python train.py --num_hidden_layers=14 --hidden_size=640 --num_attention_heads=15 --num_key_value_heads=15 --head_dim=64 --hidden_act="tanh_gelu" --norm_eps=1e-06 --attn_scale=0.125 --init="normal" --lr_head=0.00496 --warmup_steps=200 --decay_fraction=1.0 --final_lr_fraction=0.0 --train_tokens=559000000
Each number is 128 + 32 x the weight over its row's rms, rounded and kept within 0 to 255. Layers, rows and columns count from 0. Numbers have three digits each. The size before them is the row's rms in percent of the matrix's.

# layer 7 MLP up, 1280x640, rms 0.031, rows 1057-1134, columns 40-79
091:113120112133117144116156139105165093108080068120081135161135198095107180109138110152130113152139152138086113148054184139
098:086107108144119060146163088156164137122109143127130133122150054093096151153149177095138101086162075137152205115147141129
101:086095140108110133114121112108126087083138128081165129101069111207099063106142144058143112165134173103158115125153189191
095:071101129086084116107115130100093155162120157137167170122057097098085105107105144158166136166156099157107091179071173037
098:141073139139158057169141151137155142139135079129132115124169182136162174164140097104118110139182187113061110139136082113
093:129141154200135136109116140155108172146178132105128090168102113093202091155125139153165133158155129127150124124134133131
099:114115128114150131188201121111144118156148168143174185118091093087141133216131089043088139116105083135104109139175139138
096:116145099118146088138047134084092141129084150139195152158123137150084088100133117128117119164171159094132188090200091145
091:163103115124133085069171095128146098127153132136140148159113124118137165129117103090103112190108078134129111135174141188
091:056169103165154092104079132132132122179162190074101188143163230098036080103186106142104148142077140138111089088104185120
097:174092143115170126112112121126164128139129038160111142152139042121140156100145144101091156109101155114133103123123083105
093:106179191114092122107112072119152126116148129150095123138109109118119122166093111183156105097092171073156099128175143157
104:107140112164145101134099144120124116120117159099101126119094129112202133073130155138113062058124085124125086114091098133
118:094108154050142102188127180151124123110086115143137104109140104153124156147107124094072122095110177063107162087102146136
107:159137145069095114138066072092095118140124155102116163173119136127148139126115104098095169209065106099092171181140142198
098:153088127106137193131111149168145095087175090103194154133107170153171190138126094097090128157136216113148130136116099136
114:174154100120161161132091144172140150164133091135102085125112145156106155085146097125122082080164085135131073092181109171
100:121153142181120085088113143212118093147075147187139177172145157169125180089175138138133073118140108105079164132166108124
106:101107161113140176177146100146093093159125126129137123216122174164118147184117085088088130153151138150126143136134140193
097:155094138132148120134165081096110183084139122078164148153108137115094090208125121102138079101084156106075127116076149148
103:133156129096156126139149150131150133127130103124128176143121137160087111128151134149119153041173119101108079091178107111
097:071200153111124109108072131121086047143094091143089120147111174094133127107151111123125101092090165126169123114080101137
112:107126167180138056113106121124108148109131190112125160122106104154138152102138143093135150103136078157076140163142100155
101:111133127139133101094129082153117145081141150071034127154161164120120166122102102120132069151087136121110141119113151092
099:099161103136093148197156102172053164166095124209146198136150135110169130153152117108117169111157093142142080087170097135
096:140142138113143092128116117127138076140134147078135175116105081147101131066119125181192209127175112125104126164067161087
096:118106148099099106150178100146070070146080144102113114131120178166112128129142161134123123090147098081094151132125133113
099:121113134126173135078191120123120169144110190090122144113101142215101110120120125186080103156097098214147157191161148149
106:150126121082179118101091134115109121193171155191115151149117154133129120108068117154129169096087078132084118118109109118
093:126107063137130099138121145136110109150117071130133127114088078075066163138124072101173075110122104100140131164147142161
095:096161126118143175070113119087175135103118147125166164127081123130163140190153094064125118122112113100126107083121154125
106:171176114118102157118145120166106137090132131101154076157126149134147135079140137126074195146148076117171121113105118129
100:144097123142174104107188150184070120166090090089091105073140175118163078115123126130120191161111165103106043131091145194
090:162099146159105122125098126143112104086115142129116109152136121146056093154076111078150116145142136095151113130133152128
111:173145190180161147100103129079088119155137116128128110144105141159131165186163109140088139084152051191109085086110076168
089:117096099093135173112131146129110079120119185135058084124083100082126167157137167146166094139148113140109120134123156173
096:096176074089132135113133122135116124124177082124130137175167116082089169118076173144218080101164128116128138127088071087
098:117154182125088131105099169150113133098175117049121071173153156153162094091122122093103054133109143181158138146122098159
093:107165106134103079100084143126170117123142101096106081115110127148072141150162132134075111154082111129128093172090156109
091:139132138085086143135161100108116202107076084108141107123100097163120048128171132128124192120127220135141083146103167105
092:105161174154135124140159118080112179120079148162114155117113111133166124060176113177069143125125098132193125156145131091
095:155114111207090085117102127153124095103153116129086095151148100103079098129137097160135154134123105114112114162110113139
108:095129165116161122071079126081147066095107088134110148145135134144111076094122081168124145148128159144081120138116144153
096:154189152155124156102147134122077099158136116116118130128117104154119124150162147082118175135133112131149139190135155101
098:191181113106107132147137155189173123172099162109096150124167125153159165131144130168118171129121107132179140148134114126
081:081157142145163122135173116160141106074168080140096065150140155084141137147070206112123121115139132143109096127071135145
112:177096178152104118120127102127060149119133074145157114138138130144134197164157147146151146133129089139125107119146127184
099:152206131147141173110217083161081156128166102102114123143164129177113123117135112174127097102168136183110089108174112077
096:145128155153215140132195085135124110137113099114151198117113029122120210084126080122103143090081154175100127071150113144
098:175114114113109092167113116087112087095153128135104089079134128134139124070102112080194072128170060121136101138165115168
126:153145113106138113158109098129101100118139178096193162143148108145101183071105119129148118102133148112080143144138136158
096:176196113144101133108176161114117108127145092135116181152111142147137127144136117142150089170089134076118145194097162139
092:128103146111123094136153087116130133153121107081107137169103091150076093101134110063121112118051099157146111136105111152
092:169099179062107121105198166114105145148123119126130198101143125111122157080081134116177120172084162173149172162137111101
097:172109087149161110110075099119100148164082167133081137199120107127104160094146115097115134126160170148080092140096177141
094:098069147151172120120113062179096136106107117133121146160138095184097136120139126168168163132143174133166127110153143169
098:093128143169119153156171101121064106148098142150165132091101035077103181096141197117148096131060101146146141122111073201
099:154111169145164172117146147155089128216107126141114089162159112147074103114157055107148105072133071127128119111146184116
096:121130109153134099111141155119066109160197155105082172157117140141191135143111063082136146115129108101063105095120160192
100:133115046139125092128130151091135104164170168104099160090107162159109114110086188138152090117131180124108129136184134153
106:116122127165100074103089101101173152159097116099050124134106122126100103140160183135131112165104108150150081063182139188
104:135122096099078165149129237067119101172127144157142144123127128148067159141117185138112164110171128136182158126199175148
098:105066115116161151077055096116165176153126133139134111136188142159132140097112106175161117191119101092124110096140160177
110:169104099150101120146134131116155170042128135102094176155132137103127167159117130097154197156147140180145127117144142172
102:128137166140147157131108103115172109196079116148153149122154119058116159154084112148102147120101171124127092127139165157
099:143149178103101115164107200144123161174116116133093173165171127179121148160168104098175084154132173130141097101097088093
101:077136105133081149083189165094156171093134115134132123164076132086093087107087178113145114099152120135124131172138112141
109:136145120086144153127124149140115116059132086105173144173173137106123097146082151154136153074114123091103108129184135100
102:133125130125112143096130130156096133136148129132118118103161132122143117154113133128079152094096095173167164132097210124
100:076149108103143116165145082164125165150127112064099142162110129088070150101112142189179180115086117139165193165113169072
095:126153088171149097097143116105130115177136123119186092131100126105137101131073111137075149097220203122172148111114110146
101:077214092122145118134137202085075093125094100125094110131058072142116135163126146129135136187185149151145111026111095103
097:161123122125124153143113066070065142102135142143152117124196106122135110107043135191176128148141119091126127113158096172
109:080163125101094116125121137146163201097157159150111078124083159138114126126195167157149129125108078142131121124077169160
097:090150101115143131095114107156148176091164128106120086104136124076095116112129102093115095175157151101143144121114112114
097:139119125085157106155070171093126140090161138134111149123134099104120118124119108113189141102143096138174138167165194144
099:163136121150153143168076128175110106139087174136149142147092128183122134130135125178178113069136130148154108119118115157
101:190091128119187121134133148056169145107143170108150080137123135167102146097108134117107128129164100157147138076127128147
# layer 7 MLP down (transposed), 1280x640, rms 0.031, rows 1057-1134, columns 40-79
096:059100081121162148164107191119085058110187132070182129112124132135101219159087125167097132136151100098132160093115175101
095:157101125092093123123114126193081142134116179111130129159130111115131122104108171070132193144112099140096106090145152136
095:085143143075122104078129177133091101109124100144176171123104137204182136137159164088146117126151123108114129086120123143
099:127117105142138119138116142118110051181157163150078051123166188175142150120167122126161111168098111139093130073164137116
099:112114116065086097157117166139197116087131123165140143157166110146090061120106167144102114108111131123133098195111109092
093:175080082146126140100077110111147123101095177136138105134087065163161132130176075136142150108107102106089091048102098143
106:103142134133143101121137201177146099153135180177135120089170150160146182167098103074168140058149133087132229122101156146
097:146106099167153148137116146107143122087089156154088091114118076086109152138199116138138079151145084153173157149120146171
098:106079092140109148068124146145147114129137161157099098082145130165109149088138171133112107135102181080169146136091121113
098:103163085132121136134146111107136121100079147131085141132067119153150087186190108103076166082139101095115153119133186144
093:109174116155086115141127170140098140168074166147152107154107142154082170185241047101188151116119128097119098181110180153
094:176119156132109128137157156147107094104086138185142110151200132140118093151114079117095051168081066075135146139078149173
100:109122097137129124147067119148127127139157120116129181147112143132144148151131110184152079104084147188148167146089105135
116:109111086121161112133100127168097179174100143123120137104111112111128172142125144090086051134127189104150100075121178117
103:077072100112091105119161106107123081102124127149118112132057044098075137030222137117069110127115096155107097146131065128
096:125149067157052141155046120155135132154132060082117104090193152096101114120120107134162161162117086163138146097068125125
101:163140055088136117150106135176100108141127135172182110084164092123123072081110124130090130180091099115075146113117173108
099:169121127127161145113125150138097105058180103175137104110091125130152071108123096164073141133153149145097140152107113186
103:147132143063174178185149116176175106148121136140146131144117132109147117112136121115207136128146096163149134150123193074
102:074146147151142135192126199143130102175121159181125144106140126166207095144067143145111091156104114129131163104157126151
102:194142219106174075207119122087112059131152137124181113028121106137138123085153145138113095128102111098203182114140110202
098:177152142109151109153104172127160153147158137151167161185089082112147173109157107153173106122150109151101118116134099118
102:096137093130121140146164161127107108120124221151111159074116111130140166170076177047172116103163127171122178146132142070
087:165134123231180115126120187169132158117111096102150193091154065169131110201112112109090114115147125131133172161098164122
096:081131114149129090158182164128145135114135132157083117145126127168104095124133108066070168166187084141122116104137142140
100:140104135131141109062148078078115087111073161162133109119144113088108115111094074145190148160112140138114119123129182161
095:199131080105209117060129131154151140072175138124121103093142143154164062112213133188105133143091105098183076118160136108
101:155089153102166140151155079145125173130079148064103127130102108181154120162127129108127150117091136148168168174136207164
108:172145150158131079105160102122105128142169151134116099101108086102097130086067159114172114115078099133079056098169105122
096:140084174077166115086148169157132096178211090112142103166210143154128125089109075124139110092129092099093093084088165130
095:124134123140040116132164153122126175119133148139119126153160141178096145145110104204110121174179122126092095113138109104
105:102173084139135151146132123150141120121204123075122170096149177151126106197091092119110102187150118103108101143114179148
105:171163113078155118099101145189062182110129187160154127120103079167126124156104120121116153117104123115137139124107170098
095:120141093172099114074094163157071121128156084078099143134099149121114157111118182158125156134129150169075130134062138106
107:131059119101132109130150168090112088108124142083152063130100084118157097095085128188157171152092144127116109126148127116
092:122170125121105103128186116139123154124080087090127123159169107154097072108108119070142115141144151088133138170122130152
098:083124146111154181111107150110151133076102116172179146127124160161162207077108064119114136185097168044124132091134134136
096:122133136120121132110161170126138142109075160109099112115108104102162091151115113035119069141149164056079110196156104123
097:107123142164108137168121117155091124055130118095101151124083154164177113100158083095091132103143100157105157110136102150
096:095123150136124138200131175037206116120123091191181117105114153103176137124144165105149164154117148150114111140221081162
095:117064126139091142160074095141122105113089112128128126155130157086165134108077089100091105086100159124087093120122138107
093:118056131120114108151148103181175119079165136131161121102053162202139129102145147174156132129111115189137093137093126112
100:114085138110105110101133181128096157131158139116153074114081162114162131172106069116162107122145155079212100178109168176
099:136139164160121084155138129141159142142139158150141049110105128171236122172112157132128099187124089103099146125123188144
099:125163126157101155127123126153146117162132127140149137143150103158155140131147169067113152046134190182111041131122100171
094:103119090112147131113066116105123107082096111118138116118098176149106131119125202106101088168082125160126135104176114136
105:167145186111083140153157088144078138181130135120118150111092154136128197147217169084156129151143152139094082138196111113
104:104117137162187117144125086141123142123107106165118108149180103110131146154141172150115143121079146155087089163117143181
102:099101094144122117125124171119139127133141104117057131158150172159106115136114109140167129105138142116159162109155142122
093:138165140152136117139125133117135150084118175112127162192136103103109138107078155166139113143127116127173189139075102128
121:149139097117148160152103124065142074183130171125144101160111138079102151079091101117128145088120163174081094059117129149
097:061114154159168060146090114152132179125119171116153099120168138137075081122122147152098178114144137078097143229145152119
093:121063075186166160096135172107171117141137121182123110137134097123111110122094117128122104172110110101141181152164147144
092:088127086120189143148129128174109131103088097145211153133116164120153185104148136148109153132137146122087098135183156099
098:123088149142090088055152096081096119121113115086140119133130136159148131112147169142172124113097085167152110072104167131
096:132106124188113148065149148146124120164110147147145137058138089099140121109154095101153159112146108094166147144149135127
100:148063111131132117122131075151131139112097161169143102094102124162190161199119129120144109101108098082077174122177142119
097:181138145171100150082118102186102113069092108113120135140098115150134068116095060163162147121141120137151180112133092036
102:150074146105162135106067125079131126145169074100151109136157102123066184160120131146137119136140094115100140130145097123
103:054082158137134138140167113117153109158120095161129117130154131116099095130079120105134090124144127126194124153168157110
106:090117101112102117118137065178089093090125165170136134131108105168100157048130113107117078109143145167203134094115165154
111:113121110187174131168103144095114065074128138060094156120101112099176193173196173080103156091140162182157200086170119134
094:160100133145171161118092140132166054097093157081092116105088149127165054130106126151195109144081215118146140123131123186
093:126094113053152130159127135160138158166111119175137136154102170133101126125182110106114141164114161112075074089116111099
100:119135143119114149161090179119123162134104116163164141139103123117106126083092121170129112073029178095108136149158105080
099:130149094073085124106136176122142112089059079191118169085135103162180144169156110160097088126124088099144099097138116141
101:131160146130142101101118118096131119126117119152161195125146106102121104151143071052154150065130102111120130185136154120
099:126122105177122101092126161132139110107087178131185111149074116137112129178149146133117105085213114142110176235206134123
103:108121144142170129166127108193120121200090148060155070149168102101183185114098138143112099122150168140174136098117132157
104:165135134113089165115160111144113153155153147075135158120076120122142077172148105092161123131097142191226141146098023101
099:111079105126073111127095086099105080065151137126114126158139153113115117134170108127085139129158096069058165068128090164
103:086175150093080132158158094127090127123110204198115183145085116113165171108213113084129152091129108174170059093160120152
099:113131116151098081155119121090126126142060080099119139124076113130064109110128171159129128074107167142191167132126204117
095:150141179139119150104120091099159145104209130161108162099107131128133164142123136089189129120110174120139097179130160144
102:119170084160165045083125120134111134200160046169200134104135102149152177168158160098115177100132199100134157148112143134
092:105056089180164090167117103113140023038136091179121183162150129109136075088106082093145168118187174151145114156159177130
096:130131093130184093113158095138158096133126127141171166109171139092092126133145158076056087103145109152181201103159192140
099:160094200123165094124119116105108157172222168106153106127142161140106093112124170099075054174137193137094164104114162079